{
  "n_layer": 11,
  "d_model": 384,
  "n_head": 6,
  "n_kv_head": 1,
  "head_dim": 64,
  "d_mlp": 768,
  "vocab_size": 4096,
  "activation": "swiglu",
  "norm": "rmsnorm",
  "norm_place": "pre",
  "norm_eps": 1e-05,
  "positions": "rope",
  "rope_base": 100000.0,
  "rope_fraction": 1.0,
  "qk_norm": true,
  "attn_scale": 0.125,
  "bias": "none",
  "tie_embeddings": false,
  "parallel_block": false,
  "init": "trunc",
  "init_std_qkv": 0.0236,
  "init_std_o": 0.0,
  "init_std_up": 0.0236,
  "init_std_down": 0.0,
  "optimizer": "muon_variant",
  "lr": 0.0177,
  "lr_mult_down": 2.0,
  "beta1": 0.9,
  "lr_head": 0.00771,
  "warmup_steps": 72,
  "schedule": "wsd",
  "decay_fraction": 1.0,
  "decay_shape": "linear",
  "final_lr_fraction": 0.0,
  "batch_tokens": 131072,
  "seq_len": 2048,
  "doc_mask": true,
  "train_tokens": 625200000,
  "steps": 4770,
  "dataset": "wikipedia_en"
}
Each number is 128 + 32 x the weight over its row's rms, rounded and kept within 0 to 255. Layers, rows and columns count from 0. Numbers have three digits each. The size before them is the row's rms in percent of the matrix's.

# down: layer 5 MLP down (transposed), 768x384, rms 0.143, rows 476-542, columns 192-255
# gate: layer 5 MLP gate, 768x384, rms 0.1, rows 477-543, columns 192-255
# up: layer 5 MLP up, 768x384, rms 0.107, rows 477-542, columns 192-255
down476 096:154149090205118166188057098174082163084100144181158073126154160161120115152134127169111163175122082168116121155088154107135130121134154115123119130134099158127106089146125106132133107119200164
gate477 100:125121161119103109038102104129136127138106164149175147125116123128069134105095150162079146149176091091158110144136152143123169155135116087120136107147120134084104152131134161127096110104053114
up477 099:157139157128097167168119114123090185203132088113152108145114134104064164093115144163126121127151039147126150126177109102133085189139103174111068166064134152096166208113128106102085125145148127
down477 098:131179108096187134115127081157049102160140096133067154124133106090155139104145102135171138105092114105136128092108151138007104112159106064149132097132072110118095150175115130066160077141162129
gate478 103:185120114125178137095073144163080059104168079124147124125131179142122149120135189080118138147142156097107073079098184091138122144061114121152156111110172171122168180124139130168103109138085165
up478 106:073083187131104137117106076114192185137098158098122132135128112109096104143099134095130151163124170145137092186160114145099115153100131074087080102103126170179134090105192126079175078095106135
down478 102:140182121184111161141161116165172146130151085137127172094149101143073126109129096043107151156132098160097102104102125169116156117113102163154188119180175133182145138154166156176113188181160135
gate479 099:149147090147107201126151075198141152164167165168190132162098112105142147116129063139148150116117104166109128129168107160152151164164155106169127139140094084150125104116115174106182089168185189
up479 096:107199112189106137153092127172122147087153133105108103113085140155145177157142088174172044088110038128144108116101163110055138169101136116141075137148164101132116128152135197079171096153177136
down479 099:107102115087124122141157098153093134083134153118159048107151123101115097047139162199117149128134167086110119167163085095149154071112172148143148124161173106123158150149075123113062172111145133
gate480 100:128104039133066175129135149108148120120113117138093108071128113138163041067141111149084124134096119146169103080144060054111068126151169110119106090094056090148117089125109176118189074121119171
up480 098:054132131160094115107162149117158106128173158148123168105090140116124148136074193131098112127145137149101193117147074133176126094117158056079163062117076130178144191079177110156135134112088123
down480 096:152072143144149126128132129204177103144088126155137126151102125095127056104165182094115112074127153110133119120101137053123118133076160084111085145142102155080125091131190118100168100177105104
gate481 096:169125130121138112133071150099104172083126157176152135116146056174118123135174154184134108101159158109157107101118077113115143128087164133061144147148196142131132125110173153087107126094078128
up481 097:132149119132056194131193177142108117177099130112134127146117161095156103125095179126139085089095116145141169126104150128162119148162119131123181111136101127067122116084129139187125101190131127
down481 096:165164149107167132108074165118153139112145101124122199105060105112157170130142150119144191127115089174105132137135102123056117120124123176198153169142072136145173090159171074147174187123120133
gate482 104:190128086144128095141110139073224153117074104149098140116077114071152114111143098137053089135189145163120116162137105118165137124156142183149142128114128103137056146143181130110161124111130112
up482 104:150166128189152144156157116097082144128127122085161159059090086119120108096108139113148112152059131134096115157142106130122130162081235182078093077148146144110180127086122076093136081091158142
down482 102:158135059119079124135076076122108122150139091135162133137157177127144059069122089136153118144160102114157112096095173118144120090124033127154177140139160137189054058116172153135167149163107113
gate483 095:108159121114143159133130124184107118191111115128176167136123146170168104095167126152136136201130169161163102141134116121178101118170132122109174096094074141190120146147157102228127128111136174
up483 097:155144131088123154122107155114153137168152170149067111124087086110198100119116097135078162074108145155185175074108148124118100130148175084085103157211115171134116119105077169099081120113154102
down483 096:146137167100100206121097126143151157221148149114105122074128134117127126127182085103157115165160097170122082108060175144058105110140046150119124137068152171138128168146106128150128141152121130
gate484 102:117136117145150079146197118118187156153140133160125116106085145156144181134155174141096170120158125145210137132072175111200102104143146173111131150151166146104146141179152092103069126160105110
up484 102:053185081109121044091109080150126101105166182101131159170174161125152146144143110083116108159078169098161138101115100116092163132098108062089113143119081117096102104191141163073115108115096188
down484 101:099079146117186128112071112126074114100142127058139144123095164105138174086101184119126183080046066172123066135169196134102163150185182070123135108142113134110152184141051175166124113133124102
gate485 095:091130153171065092143155173071118103101131106172138096140191074124121070135104145128102098172106166102200147055149102110122104160144150030142091128149115113130171148120184129073147133100131079
up485 097:103115166106109113167103180206183114101154184097114133169115067140123154120139109057150111182105089115088082094146144134120118094181164100132111176125161164116113145120130066084070133081160123
down485 096:132112035180165137132103123172163120179096169128148131118145122059119118069172137106110118109092141127157160125200137129127121131143146131126139086122081096165143112152126136122153169176142104
gate486 101:153103141072117066205086140127159155129141132175098125080120138173121159154166088174167118100107099153101154097156177135136123160126076171132147107156108051134175114126124132133075161097124115
up486 102:114088098108084068208143116138119151109135173134118146158113111182170153087110110104143138150142135209134148133123111147137171127137187113166104179107176171133106140138165097149147145173143119
down486 104:133174058066147150146084147119148134136111153138163183094132118095090137171159160069151159137145164083158123108112187171142103151048171110070119129080109096174109106080118082137120109126139152
gate487 098:094106113078125159156158087156132079190140184125095141099115117110206162097112137114121185140096125146088105110146130105165141079114110110110099135223128120157193119134106075217111112179129151
up487 096:121160132093075103103139174138162141086128067078143143135060146169071134149023116056155147055152034118127083137133158168122176218146161110152087126108165113130053125091079173102107085116099131
down487 096:155117116129126176097073130130097112184128161108109135132091064159105146174169115129132153185146154093114120142118111141150115083106120151064138177116070110154087176207124092132069075178109135
gate488 109:164132111180091107096084183064184081186131167121119081125127106137090200071157135183109093175097086208171122121113165100190105073143110134133144117166160082150154176184143184097129179149117133
up488 108:129188114106113097131142120202125121145166119189185131091106081134151139129137152097090150143156041112153165178134162160163082057121107150117172119185146136177177164132147163182129102102120123
down488 108:169201142178119055127144143081109175193072114195094156199120120173114114096184155135103109120112100129155131152118107111089105204099104136154131137089079115099108150152137086156155123128120104
gate489 105:150172171216118111126169129170112188154104152156157093101120117103099160140122151142141099108099107142097169196138101060128116092150150138174133116136101103115140161110064149124111100147170149
up489 100:101095170140119151118130181112166139224091105154093129105092105143120127124139128101097138102147090069134130115127139156162141157072153110110085082091129169097144176150144086103114105182110116
down489 100:171132078112115166131165105142147133068149211109076098138093122170121139101079088141099103157083126173138078179106155144118100094147163135072135139156094163145100115090101184118114111099135134
gate490 105:121101100147146092114126127080102183142088151079100207131064124125127125102113157116138109108159125137072102188061157165141156121130123120146233139121111131151099128200096123140165152099148082
up490 101:130168132160124128107113125170119124149185087094139209141113052089138159109135171200117145154115149152108133146160076147203155136099121125141113132126184165150099127121136073123167133162113165
down490 103:176126128122193118080102128128131120121124163125150139181105137100181138071137073134144059123115172133157147093147184141110139129139148145119119197133158112117178130151189154069156133042188110
gate491 106:132130145080116148126118176128018188120195090136163102116150162082135174147137128120101187152058077102148132117174162114157130169122143172139127158142174097115122150184143124141154109139136092
up491 103:169121152116124112138159154135166139118094139103161163128160057141097171109126119128201107133058120072116114174162117153120135163094135155071071125127167139154120160127098101151170073161177072
down491 105:158101107089110068093168113115096135149143115167130189149140127115127175160112137112135092142202110149133140133087134193158169154119147080145088146069148133108111144145138145152060155125133129
gate492 097:119177153161101150120174124094171122123086129130084082189154084162045158109148171131173130110164096073082058117126180081115108146059065140136185127093142154151135107124158108126132105089087151
up492 100:124084099117135113154094122111102108128148077152100154162165140134129133125062148129087120144089144168198099130093074129131072156164152153094104135089097138109103137104140139133122173161117090
down492 099:120145119138097154167195112173177172159141126197156129112187091156137138151129127144126177160136120147097122106106105136105134190112101096131111145100197129117106135095105152129096091126103063
gate493 098:137108134160097112126096168182124169122141141121138123099083099163116118106158129154131160186132184100132131089092102139123145190131108090139132071113098115125138081145163158148077147182087189
up493 100:109157122077125149153142087080095148100112074169121187136113114147142145097145122112181102166100112134149065106119172096115126112077184155131130133074139092168066147053072136160061094084128161
down493 101:118115100146158126096118157114135124102236089156148130074144148145147103181096122125140162102135115171114118100109138150159141131221100096148117094143027081163161159081123130191100125132144107
gate494 096:117089135125141039140133126114160058094177136140122097110099107104100174130129111077198063101144187119151100134142160159145110093166116141099114112114139136173175092164074042119164131152122093
up494 095:138088165116153083129169141096083150147120141128111147098143125106075124097089110148157101160084066188086108124063137153123119107116178113072098120152149149129103103157124106117138120124113164
down494 096:181134093072128142173061103112110154146131126138100154107162149195112065137117173192150168161145131114162161159108152070127107158081115114134151164167113179147109160209176178126139067134150148
gate495 101:181091132111129145146113151117137117148147120139129097120158203155135142097136112133107144109143114128153111169137108056116061087163130090196156094143157165149154144095195094067090104134087153
up495 098:119079081138130113161137144192142152091116115116139106102141153146105116100116110100174195126059163168084071162154163133123108140129143202130136180104185140156160141197169073108158125155100145
down495 102:188093122154189174093175142150155129124114128174099116128154135112141143121080121180196164100127155093141140198169139139126061090126132128149126085126178199094111133147194134154137102091102178
gate496 099:150119125140147161135085141102134143148138141148168087161158149123151135150172157151129128147091162086087160147172114133059149111140078116077104136130136159151157059091118113121106056133141159
up496 099:122157085130103117136104074123162151142095138116154176105135128063174140163140108125057097123125118176100122125152105109131052103116178150152132147138105136101129163108072165101174100088168146
down496 101:127158106103150188128139132098155176113173130069155138077103065138140205187102184178133143191138077131108079151140181130142153097179130058145118158106103123121121134127127134175158130141144115
gate497 102:097169135114114161092146086144118090114132105159163145093112120159029183135132154125126132128086122075120101099137145100131122146156135100141108175172159117143169142086112119104082094128142093
up497 096:127112088189055100083173146137166158107084115123152086162154160173194091121126092124151157163134117160117136086130109061110135131164143120097128106213142095161101135143086137103137155107130159
down497 099:148201118146185133160114126117133112205089127097153123124201182106092136143131097117113124137059168094077103114157108175115109120175180123118112090127108140173117143181142096059116098180087122
gate498 097:113168115146114131110088143108207095087105138047114145119157094156108149100071126089159101071141180206160151199131086118082137067098145235115108170159124120119045076093109110076102109148167101
up498 100:088039157137156128129105113166093119076149090120117185168088148153111176111166137119076194096126080090144122160128175097162157159098143081078108103126097158083119111148126138176123146145156188
down498 100:134135109166152125179101120087174153114134129145122149147100124125088072106140088200096097142109191151125144201108168085138138035151132213138131147153150156089074113134155054153131120101167073
gate499 103:123161132145110130079143184162100094090171184112152117134132118117082083117114109137148142170115155121116126128137116098118157069099109142143157124109099143138142201097050158126136193107125111
up499 101:087139175103168136130130079155121157179164118194147146090162149158119205151148117128109092102113065115098133113119128187081141090161091112135140196095121135132124099095076093060177149097173163
down499 103:103132135147130199165129072047167046090129159164159143139182158089101121110088140140117078205139142121145198139124167114165123099111095150092168182096136084162163176172137166140156128155042122
gate500 100:153152123158094096152147084114151134105156160143140180098127145100120122109184136134126132121091095156109121103120130151186097084124183130145077144141198126222157167142131116164125115122130127
up500 100:149085097116141118120112145145137135217109119115085108093116126124108120125086092142150159135137109158157127091178155101115130126138116150052126078136149073078126112142162113184119138179111117
down500 101:170150149176161080097099078094191105053202145146134156113137138099120065185133145110153136135086092134053123122150146142130144097131137128128146196142154137155153180083103120188164113174117131
gate501 104:158129062152149117081075205159112123091144162099159070100128178122156119161180076170181108087173131153109107086194125125155130124173058127138115090073112118127154146144117084129194112174101163
up501 099:141132128165145198166166110154130152179134140106160177180073152136144154075119164095175146157133087085118110112135136139043109152084105147210117126179159118148158098121165188123115126063131066
down501 101:077147147143153057130153139140173151087126146138164127093202146138079086119147187116146133114086122141149143190103158100171119169168126159129165167122160139109093164129142101131107116106141120
gate502 100:110111146128099157080100138113063129164084117140129160128089087147144149102129135131157102105116126126148155118113062130127117148180146129122080169137126106103144136104166127121127164064149159
up502 101:124168148138128159089115171107107110131126145122091092104142147192112070113068133098107121080121112128123116150063222140166108105076151098104108069085116148114156197124129059063113104192126156
down502 102:085145136143106159129055160063138117158146137136111132115094126154125109125093146108122063122092093078132153069119133113161169163144144153128067094135090112088154086129158136147139161165132140
gate503 095:107135130044099124135119170121177117149137121068124170133137142147147116100125127146165074184073085140134120102139107153192198126129117139068148155099098126106095175142153167089126149102133148
up503 091:087141139175114222055106147105130064110137144112117185126150167170156142168195163132158127124129126160110134131131183137134111095118137182164102134053130162097114133171083111128142086114117149
down503 094:152145134158151047068155080106083179126113083160186087175146080072089160155134063079087127147168158090164142156143100129086115183103144142145131097154185164103139174093129110162122147055159114
gate504 098:136144128102160198139158127117158156130146135137131091118105095165180115108130160153124119149135087105108112126153177152070096083149119110092126128194078127109087063141144176116144118151126065
up504 099:122187138084142133102162151118128109157095131124176109080151118135134152126158153107148115144176115121104153127143145176169165118129141131145122099192131078130145135113155145107139079096105120
down504 100:137107080121069195118167163102055125098183155162062103171142104044118087166139134086115101148152126129095102140118141139134115141125145157116168181110139136124206179110086140154133146184099114
gate505 099:066132163069169135133122109125165159112163125099105177091132105122129175125187112185151146148108133082119124114121112133142178153067141122187095141120110079135152127106128145157160136095116123
up505 102:168110116177138127114044155141101118224094127160151074178085110139169134101091119117114141141123123071075127140164154156146102153192134146148165171127135133102137093116139140171096166126161106
down505 102:114135075143116239095121145147143118092155193099102051106123109130195067105128132118131169134076148078109133081153108165063112090120122101134115128134113143121134116164148134144180131105060082
gate506 103:108165070130133094185089110109068142086169212162094081065096091149148125168128113192100114127130169155165115096137108117126158144147152184119140118110087090148149128132134118150088159130143114
up506 108:146134134112048111176060078085149075150133127126122186145117108151173154135157088108046161134182161101085129166177154134117092148151178120075105167158109140128122160148153163113096125148139131
down506 109:166103154144163091118108176089166090171123103152133151145162153137159169083121162119106189058116131119151124115133167162107112086129160122107105129095124165163103143057121160139105096073130118
gate507 100:199112164152126058150163141120102183154103115179128120107140110150126148116117121115055141133097129132098140121063101136084132129150152143154135111077132085127117127157126059084150150071132101
up507 104:173122142155144123079094156147153088127109117087093126155131186158196131196115099125071070127132178189136125151121117131167190134116083141123185112133100154158101155103132094118123109105162120
down507 101:128109030188112131202131098166178109165107130085140107162143116084150174155104125116109132057119155156142090113109135087168127132108150151112126208142140161158083136132124100142133083123074187
gate508 100:117110116169145107175162076154067115158111132121150133090159139133133120105144162121131061097111178142133104144140087167100203116083116169143113092109114181111140148092130134132134163143140146
up508 096:055127157094183160078157102168119093118136172111108085109149099112146088145061124124117138161101150151105142150128123104104130147147062142169115183190112131113080192146157093175076075196155079
down508 097:146088128175085061096127188133153113102156141119162183106120149129078098161074145136090102118106092141162110159156134094068144145159185136130119057124100119113099123144126143137143146121144146
gate509 094:099117096124120059074075111154139107121149157172142132123114113203111091148082107199141153096115243145117178114134186123156089132124101137110152136130140103185121153121080181137137105156112151
up509 094:124131087067119104179075130100133107125138143077140132132139103157114136193116153093213133104203147198139166148130132119156106138117138118150135120154129123131069114104169158134135115159154076
down509 093:096144138137128196094130134104086044170104090187130080080070099112115130115135149160142126167143147094114110113174114124098121131148130124143133133134070162107123127098112129164066118079198126
gate510 100:195102162156126143127089151166104139133112159210162099149124164227122125103134110099124126164178164157178091114129136088175066111184165088141150097137125148115137131113130117148113137119121158
up510 106:079139127142154144123151141107082131148126132158097134153104121173161111121059051129147096115133132054148146093139125184183148139097163024139149101168121096144123138110165112149151203108179080
down510 103:185116160134156113152097119110063124097109130169155101211160108120140102109085076078167108106135074172153098127163161159100132141127147124153188139116162116175187123171094109096140087121152131
gate511 107:142089067171043149129118176137131096127144102129100171123138091087152152112128088189136148065160133121138125100071129080137091172162161138068176201124136156088125123137123114137100092088137085
up511 109:142122128134152152148121135152144193163100178131057110124116199136129112157160136152139135153164113136083131130151091136086113138130130143089169149132146150187193126106106093126089103163102132
down511 107:144083158208048070085133113129119109126136119159085163118114107108102083124136164096171108166174153129108116153166131117112183084093163125138139101120143099110172121166126089137119131086136112
gate512 098:092122129116168096172123177136164125085136120077114110122136149171118151138085106192125123090187164143117137111171170109118150143128163096095111043095152119107154091150169157052136137115112152
up512 093:157145102126090160102120145107119122114127205096101125085161093096165116160161131123179181046119142110092149158173083134158118054111156172153119142111158101167109114132078086096134071116103136
down512 096:112106115108165106171164081110142106077119104157124100104103110118147178105088128167111109142130157175113132125137106141121092121155143166155122175124142108198127160104161160158179051080108149
gate513 104:130093084126122180143180094089162170167126119132179104125124142150149117079080091096095128178124125109210156139093138171145115147071112180132139087120128131161112159145107132117129113108145107
up513 100:081175096123155140127113120095109173082102167148093125141149165196118138072141146129154144169129118169099168135048138082089112153102131120120131092112130092134115129156151086075124146116133117
down513 099:106077159119124156138151106138096113155160130144123081124157102188099107121125116106136167183194076076110139105128093131083105127151115105146178147112185126059047139076123147124171121135067168
gate514 105:085073161114062120163134108077089148168184089081098120118160127135133155098104136148102142070186079128122151059193141084126092166101142152134117161119118120141181141137085135123103137136119137
up514 101:096144106161116112168136199088135102136116096136156129171118121134111165158121114133163160082148123049107127125131121106139166064133115171045084117177140085174098089114145082091072088144135142
down514 101:092075112134112166167163150130147086127136162081150171106130184161107121114096163117117171069177101058118173121152182140132074124073135107122193188134101092111171113225155099170129063180116168
gate515 100:120057119138106150143130111141080141092119093146082087070093163135109134157143104108120137107065142149113081128166126074170102141126183186107127166097131173118144149169189124109086143158176103
up515 098:151124099078175046085103122166146168117085132088110127128153080182121141159106107104114122110143144104125150131122106126121106186149068112115124170164063158104109196097113065101160140098131101
down515 099:117171115147118186123179120148127136139117127120198121106072172095180115097154120176195108125121071135106172106093164206107106034186153162092185134116107120177118056137162110139129146126129128
gate516 095:169142125156106109160104143118047115113090150152074145181087137161148138108133126127157113063107072103132134088115152150149144066137124133112207149167077186175115140117113089179132079098140107
up516 095:110114095132119170124108107194088129209157160076174132102123122129084132129146109166106098105161125114181136148115128122120109109154141098142127147176078164099099105085118167087124110103128145
down516 095:121135075185135153099215116175150094118155151174131083135162121134135114093127149135045085167086139099074166118124148122113101121104116122129115118157179137093103179180099137151131180144122128
gate517 100:147127130073140183140147154134188130162140164126154095061142076144139095157099092157157118110196101072094131118104163157139115133183160114129119129143180101072037117144158167134155110106158132
up517 101:089111161154162149114103085183121114073112130076054108143076136088152102106191160122122133122134128117091059159113107108146118187117061130143076073076123034151125132146168175185119198118117081
down517 101:104061147102095092068157092150145123133192166148070165120132148158066174122182114132145150071129143200136131141120132095101097122168098154077161098123165099173137113144122120132149112124127125
gate518 103:151062164137137154157121166143187128073138139126137060062098139149094103131156048121142149145156115182138082074121147063124146158171067190118171097165054160113172124183083119137098144127154105
up518 104:178158153116089151133147150191099135104135115179145117111116122095085114133120120101160096186122116149140079156127132140083121116074163143128136142191168118100084096167126109175137120136111050
down518 100:108115137150146029104155136167163059158152062080166091162159148165123117167124197038150113138039151103158129143096093090190103195144109138146159113163109109094144176165140145098127104158160148
gate519 101:114108156166119103136135137118153171088126130117140147123102127135112168114112124174078092152084151124080135107094090102129128083137118088110134167104138101107148193133111107150089152115039163
up519 098:128149109151114143103117090122070143149067056149144114111131122085137181141168169156120189097133087099112108153106174093109104129114143140122149179127168146127129121135151103109070204107103068
down519 096:081139165120147127132157082146133150165139132140182120088157097147135130096136131183177086115097106116076151123168126152138087076133098105107083126078140217116157110163158112141127145139134197
gate520 102:142072127189164148165130121192127143091127123207163109134138154165165119102113158136107178135092060121082145095162117146140165094136107100069196174133079133134122175206080124148115075147094141
up520 100:129168100106131134134141092156103141110123136109154130117093120100127153149173115130120140158077113117130070163110185155115099126055144127083103152115143143129170145168161020163146121111119175
down520 104:120140050172098108067084187080163099175118169143162085120149099088127110100130119121138105150112174205167142085146110090139075146116114159111167131124108183171185144133151169126152157070143135
gate521 101:091105148131162125093161099132120174099140117132108153167122181116178177112137165128118097163143089145157152142160141085078168138139168125131084135157120188101171106169177132108089109095115155
up521 100:100148125167167132117161125131138123138126086167117116103109185151105143108128127065149155109115170139139109144162177113126166100142074202106131159116153112115168109124134127130145200122130126
down521 100:138186125155154162178133092152165145121152113145112151126112112155097105155169100113105092074143098137158146168124133104117130107131066124113098145163233067142202153135084114079151132155114144
gate522 101:140120142159112145117108141102206137138158155140074085134167105109146115128080196136151150076143141103162152126113123091104160179171164065149130116120111098145108125107157138146117100203124157
up522 098:124120152126187152166164128085140055138122139184111149099154139100142148171130104127139085138154125177131172128150140179131129056119145117099058164141177096133118159116128177131129132201125122
down522 101:104117093113139082197163132078127145125140148126106146101106159107171148094086150123110116119133138131183087163121129088122135094163090128123102149082105159132092116136192127181106087071139157
gate523 096:132098078154150110057103160074101102102112102136181138057177145121142070131080139135079074165124165121078159124143135123166118092176137149091095173123105109142130175137166123138103136167131087
up523 089:099132111092154165177136095131117171126103113148144082036147099140114079146137109195145132154117156094146169146197169144150091108152181093141114141105073105137120129120129104075162169130137178
down523 096:106139082124122076108106164106150111134134131108162152168118112108152183124100168122099116041102076112154110118095071135123150124080140137150220087165187142123070128080072090191072124144113137
gate524 098:087123142150095086052131142162101136155189096126142185150086123093142079129137106168151140049151117135093110142127111193109175072118150126118088097152146137093085088110143150131139138157086205
up524 099:137103082091117114101120129097177162096131154208130194155155182149142096097116158128176133104115130172147098049133140092122141123149048110128126098135136108120168110097062131181154144123089144
down524 098:129145124085121215139174170149152209092132117160149099132111071114137147147069171158098160081087074151164135202159121151133190109145108108145151149144121144127177116153125153128103134159111113
gate525 099:129190101152099182151155181154130173105084100081128170161138125133148099155150054160078069164084091121077093140155123135180096137085132123114161117171186148134136130115070090093154169116111124
up525 102:191171116099123213126097120174097178148176131081164173102162148175066118106107102073079135136173152142073100110144125112082076114127125153100171114138121095121090130095086114149095143160092117
down525 101:110131092155149115151165177141125108137147123132140125077117139149100147156152147106147102101113147076095149103099130151130117012109188138151123094108120147109162106208119126115124145109132127
gate526 108:090069141138145140201107166094142156138098133153127094136155125116150125150143141171116095128179126068132122142168090144181123120170090160160128080194115140152095131108146047103112138154108147
up526 108:122089052127104146166120155086148112114123158119063119121163120108056065124160138141124090139122163137177107120116123111129084126139134112070121151144147129096095140140114167126135133050079146
down526 103:141115125142177098089077141116172131133074184129105108141156139079064148108155174151231182108118105076135104082129122151138142122104112094188124132087131127142104088149152179205139135138146128
gate527 099:158084089175122110069094109233102075151129152142094149132093147192134144114079146099142090143201115105147110104133137108137107208121101134121111165109170113051105151138117125129137046099116117
up527 098:107117178143165088090081081130198084106069169124098092156080165144152103168174163092084083148143097196142148104130184128157121124134082160123063140103106153150140148124140122168114162130135133
down527 098:152144139185153134120113174105105149162140129166139151156144116071114145131142192060131180121157145147181092112117100116123141126118115155153151160117092140057155157121113176139104071084108125
gate528 100:150143107132004152147104141120128127158110093121141111168185114152094093136109133148168151097073103145109111165095143066115129106166151150072112099116119127119128128157160109133133062104189140
up528 099:127096140148112124165185158058201136142098143152145149123132141128134105080131134121101142124150150160098109154159084164097139138136107136124093131119099132051171168131145170120163105174110123
down528 100:140140210156085096113060139120132111123074103069127162122102107080116106167111104081123190113100144073169124096167066151132131124141044110097133159110165135137135161090159164092132093134128098
gate529 098:144139096180131086149138172109148132125091135147115139120129099057198127127114097143147217127118097150122089076113044133106132112090048101235159178153126161124137117124133148101070160201110113
up529 101:136168128189112187133191138107122148144124125109149139136133188112125138180126135102141125122175117097090151103101062147106191071126164175164144125168137141164109097182129157102168141070133102
down529 102:128104110081112105096147166146105172171131133068168136138166104115137119081120115149128089172111081110089158125087109137126132147154173092173164129145188103092138197128113180158077110113124102
gate530 101:115086176069129123129078187138155143128141106089123109087099098106120098139085134177184155173091168127158100162185124079141137154128195132109092106157068127129143125166142106103161188185105133
up530 097:135184170090175075123195073142085094210123236124063173117115152170137188107115166177117103167153196094101179136137100111200102078145157097111146114132131142151077142107088188115137148047158101
down530 093:143077136169141118101096145089174104131128106130125170159169118153067077144117123108131110144151062142136131118128176119161140163134133143158135126091144133152151095165159082150165095144052203
gate531 105:087136143138117212160132114177188100117167117156185102068130159154103110106144184167151165111132161082128113141152122095147113107112087130106103099130167115112166071120115116092145121106113108
up531 105:173167165127058111141141174115149073065113077153173107108161107100105176078165169072154102082096170145121065135107152054152154112116138089140060057111166168128210157080163100189148149120160114
down531 103:116170160095144122191187152139137122116108135055151165115091144109166161141092120135156148069163115091084121123132196172087150104123133142126124180114134175172140119115090235117169162122171119
gate532 100:111153091152140085106118108151136122123113153133088100074114153152166164088085111115103096103157162099093110106090159078184136112151154119160067139177130196090140117097118130087148129132106119
up532 097:148128127067105128149142123145131105152091167154145139128091178113177146123147187113121103143143114177128147081125103112172086108107085156129106141158131133081138150115104133084103027156094117
down532 097:143103166133141103131176142160178134126100129134071058113130147119078157132090158079136100079118179144132164113096147067103105100132151048146144105189131146139131064151117106123131157169158155
gate533 091:103079124177126086083135123097114079155135145153127156080091171094170208152132126124144164100180102097159117141112118100148112167118161166171089115155071087133066180110129120059137090170101096
up533 088:103164150102120154114132093111154090143122059104083073109125134122122070137089195161089120173128045147149128113137161117108166120172135150105077132084090150089099148172143049131134135108157180
down533 091:098134119168124160136114121160128173059128159167140184159108100112138141168162111131134132107123152135084161152166087128129085157121116119149100121123105151170182113116148192154177107159054079
gate534 094:143119140093107145219103115138027131120114136087123109139162119163133141098126157162134102090149091119153062143116123162136130100144181151135159105187083157125119131152130106132086159120157096
up534 094:178123187123186132174078122146124146171093182171143112107092115101078143089157201128130111098152170085107087107106053088103191176079160150153126043216120086083108147120115133095134117131119129
down534 094:112128120183117045107124155112172080118104121096112104158098134138139151128158110120063138162125083189100246139086141136192132108113123128149209110064128146177096117123143136209194091168095184
gate535 100:124106148109101180093111145114094138048083170076091126117165122072175091104124046164060094164172109108168080191068108096141114166178121105155131111118116097141087112061125091065151156142138112
up535 096:119169083110177142120150122121082119136062137079131191162122117136136159107112094180100079127164136131117122112104115157072127115122121103093105092188139110132127143097108099046116096111143106
down535 098:088162072176103077130119105137080182068193113115130111094111097129159164113116082114160145104156140158139070090162139112156147111111127112105116096043112117184157135129135095136140150124101117
gate536 101:151136121101108134135110216191087110168185096156163043116187177138174071114128159132090182159126152153161088117183135096060119135155116128133135171108151117120131178151129110110157135146167136
up536 103:138151099133069126141096109165140157110163132152152144141125123077134126144068114101072136102141135170167151118104139091087105152140134129124161137164141142164127160064147129166163126025130207
down536 103:171097157130116136140123170093113089099146143149165202161121143049150077115147069099132117124076106108128109096148145117118116126132160122107170156157152124103138117111120113073148157158085089
gate537 100:164145127115110086061166113132172140172100185105073161094128129058145144137220145143076134116175112127139150142200129169153187106069126183107187099108166164132114178135068134124098131219104092
up537 098:171105103119183112125197163131101113129130132117045131099143167110139124087117094096140120103090143168156122186120114116114150176131143129082102075138088133105136159040131176110197096111140132
down537 101:114147153130089149154082148147119106079140142090162104138137143154129150143139101096106174128060171143109124127158094108149188110136119154068093083158168116164146085150118121134128141174110134
gate538 103:141155053032108093154053061133115135125119139089084090067157128129172121129101144110092115178130121156139155163168105121128161170136054125116106094092134106159090098089131146152115218142153167
up538 103:119171081131111149120102102135108107153144100093042105130082073074122145074136090096099136076120158091101167109086119114097126136110092156109109127136142166113105117086076126077136097119075130
down538 100:191111111128082030108139144109168112157095129134155172124121208134101117106132106099157110103088115175136113145156159130142101094111078112155195128143133134123097099140111128066104122079154097
gate539 098:132184087122161137099084155153101071100162110184135119139147163134092175094138155091143121144172152087150140106116074194175097113085192167101207151135120159152104138067073146093156144139136107
up539 093:149114132148107136108141114118188132151192088124102091085147045143158143152139107128117158044148087145103111084133153162139162148145131164217094117094124156141165134123099119171171116077109158
down539 093:100105087136115185122075158144192142088173111148115110150163101146110191181171186094102091172175109104138127109133068165166146142137145150113119117155132100094103129149138166101115141087135120
gate540 099:129129117116104083127130100074127093148184115175163121160104063136173123143111113083155153088190124083104157116103123104063097066103121128117131125099153136059101046084076127128158103196177091
up540 100:126167192157098177119130107166148139134068125211107142073088073128139096108117078106162182103135131138199061147112130178138145190088096184100109128112129114100133145148126145174149145057114151
down540 097:121088138098140026183186101108169111109111222142126147139100143107042128144105131172121133119180168156117155096086174071091174163152132093173129101133095120113108129107171120125112139157099131
gate541 086:093090126160132100114145116077148099111127132123092096171121184103154172106112113133101137163108080203126063170168130104166147138138056147119103137117121162187151142111074147087172105066095106
up541 087:086131160154097061118101102139115146150148194073180179187155123150101141098112137091163097087095133130119091102114085125116135142123111093141069168092128083154133159161108211097103198052120194
down541 094:172108101111101173140173139151149119111169168158120092090134117104179128112189152167157120128128146223129167071121186115089128117142192108109142129157143096095060084125095117160111089203136150
gate542 107:134107173099158143133140074079092142079104059114153052054142112158142115170151087114120184140102130095066071132100064133160166167143175162140131130106074132135176121123116106144050116140150149
up542 109:163168107113124148104065108103127090090115120058108141101094119104077122082107137129134108048066070147123161094113195172061122111103098081130094158147172125149153139103140161198108158171112122
down542 108:113108129183100148131122163074159073139115146120166129154129164207122104126099166203085112085140112092105102075136163117105085111134130123112097101106126145132052139139115093141143131083166136
gate543 099:124131139117156179074136088109130099098083107158142071105139130094132172114080162157131082128092086106152125132135117133143142112120139150065118097128083165133061160130105200138114113155095118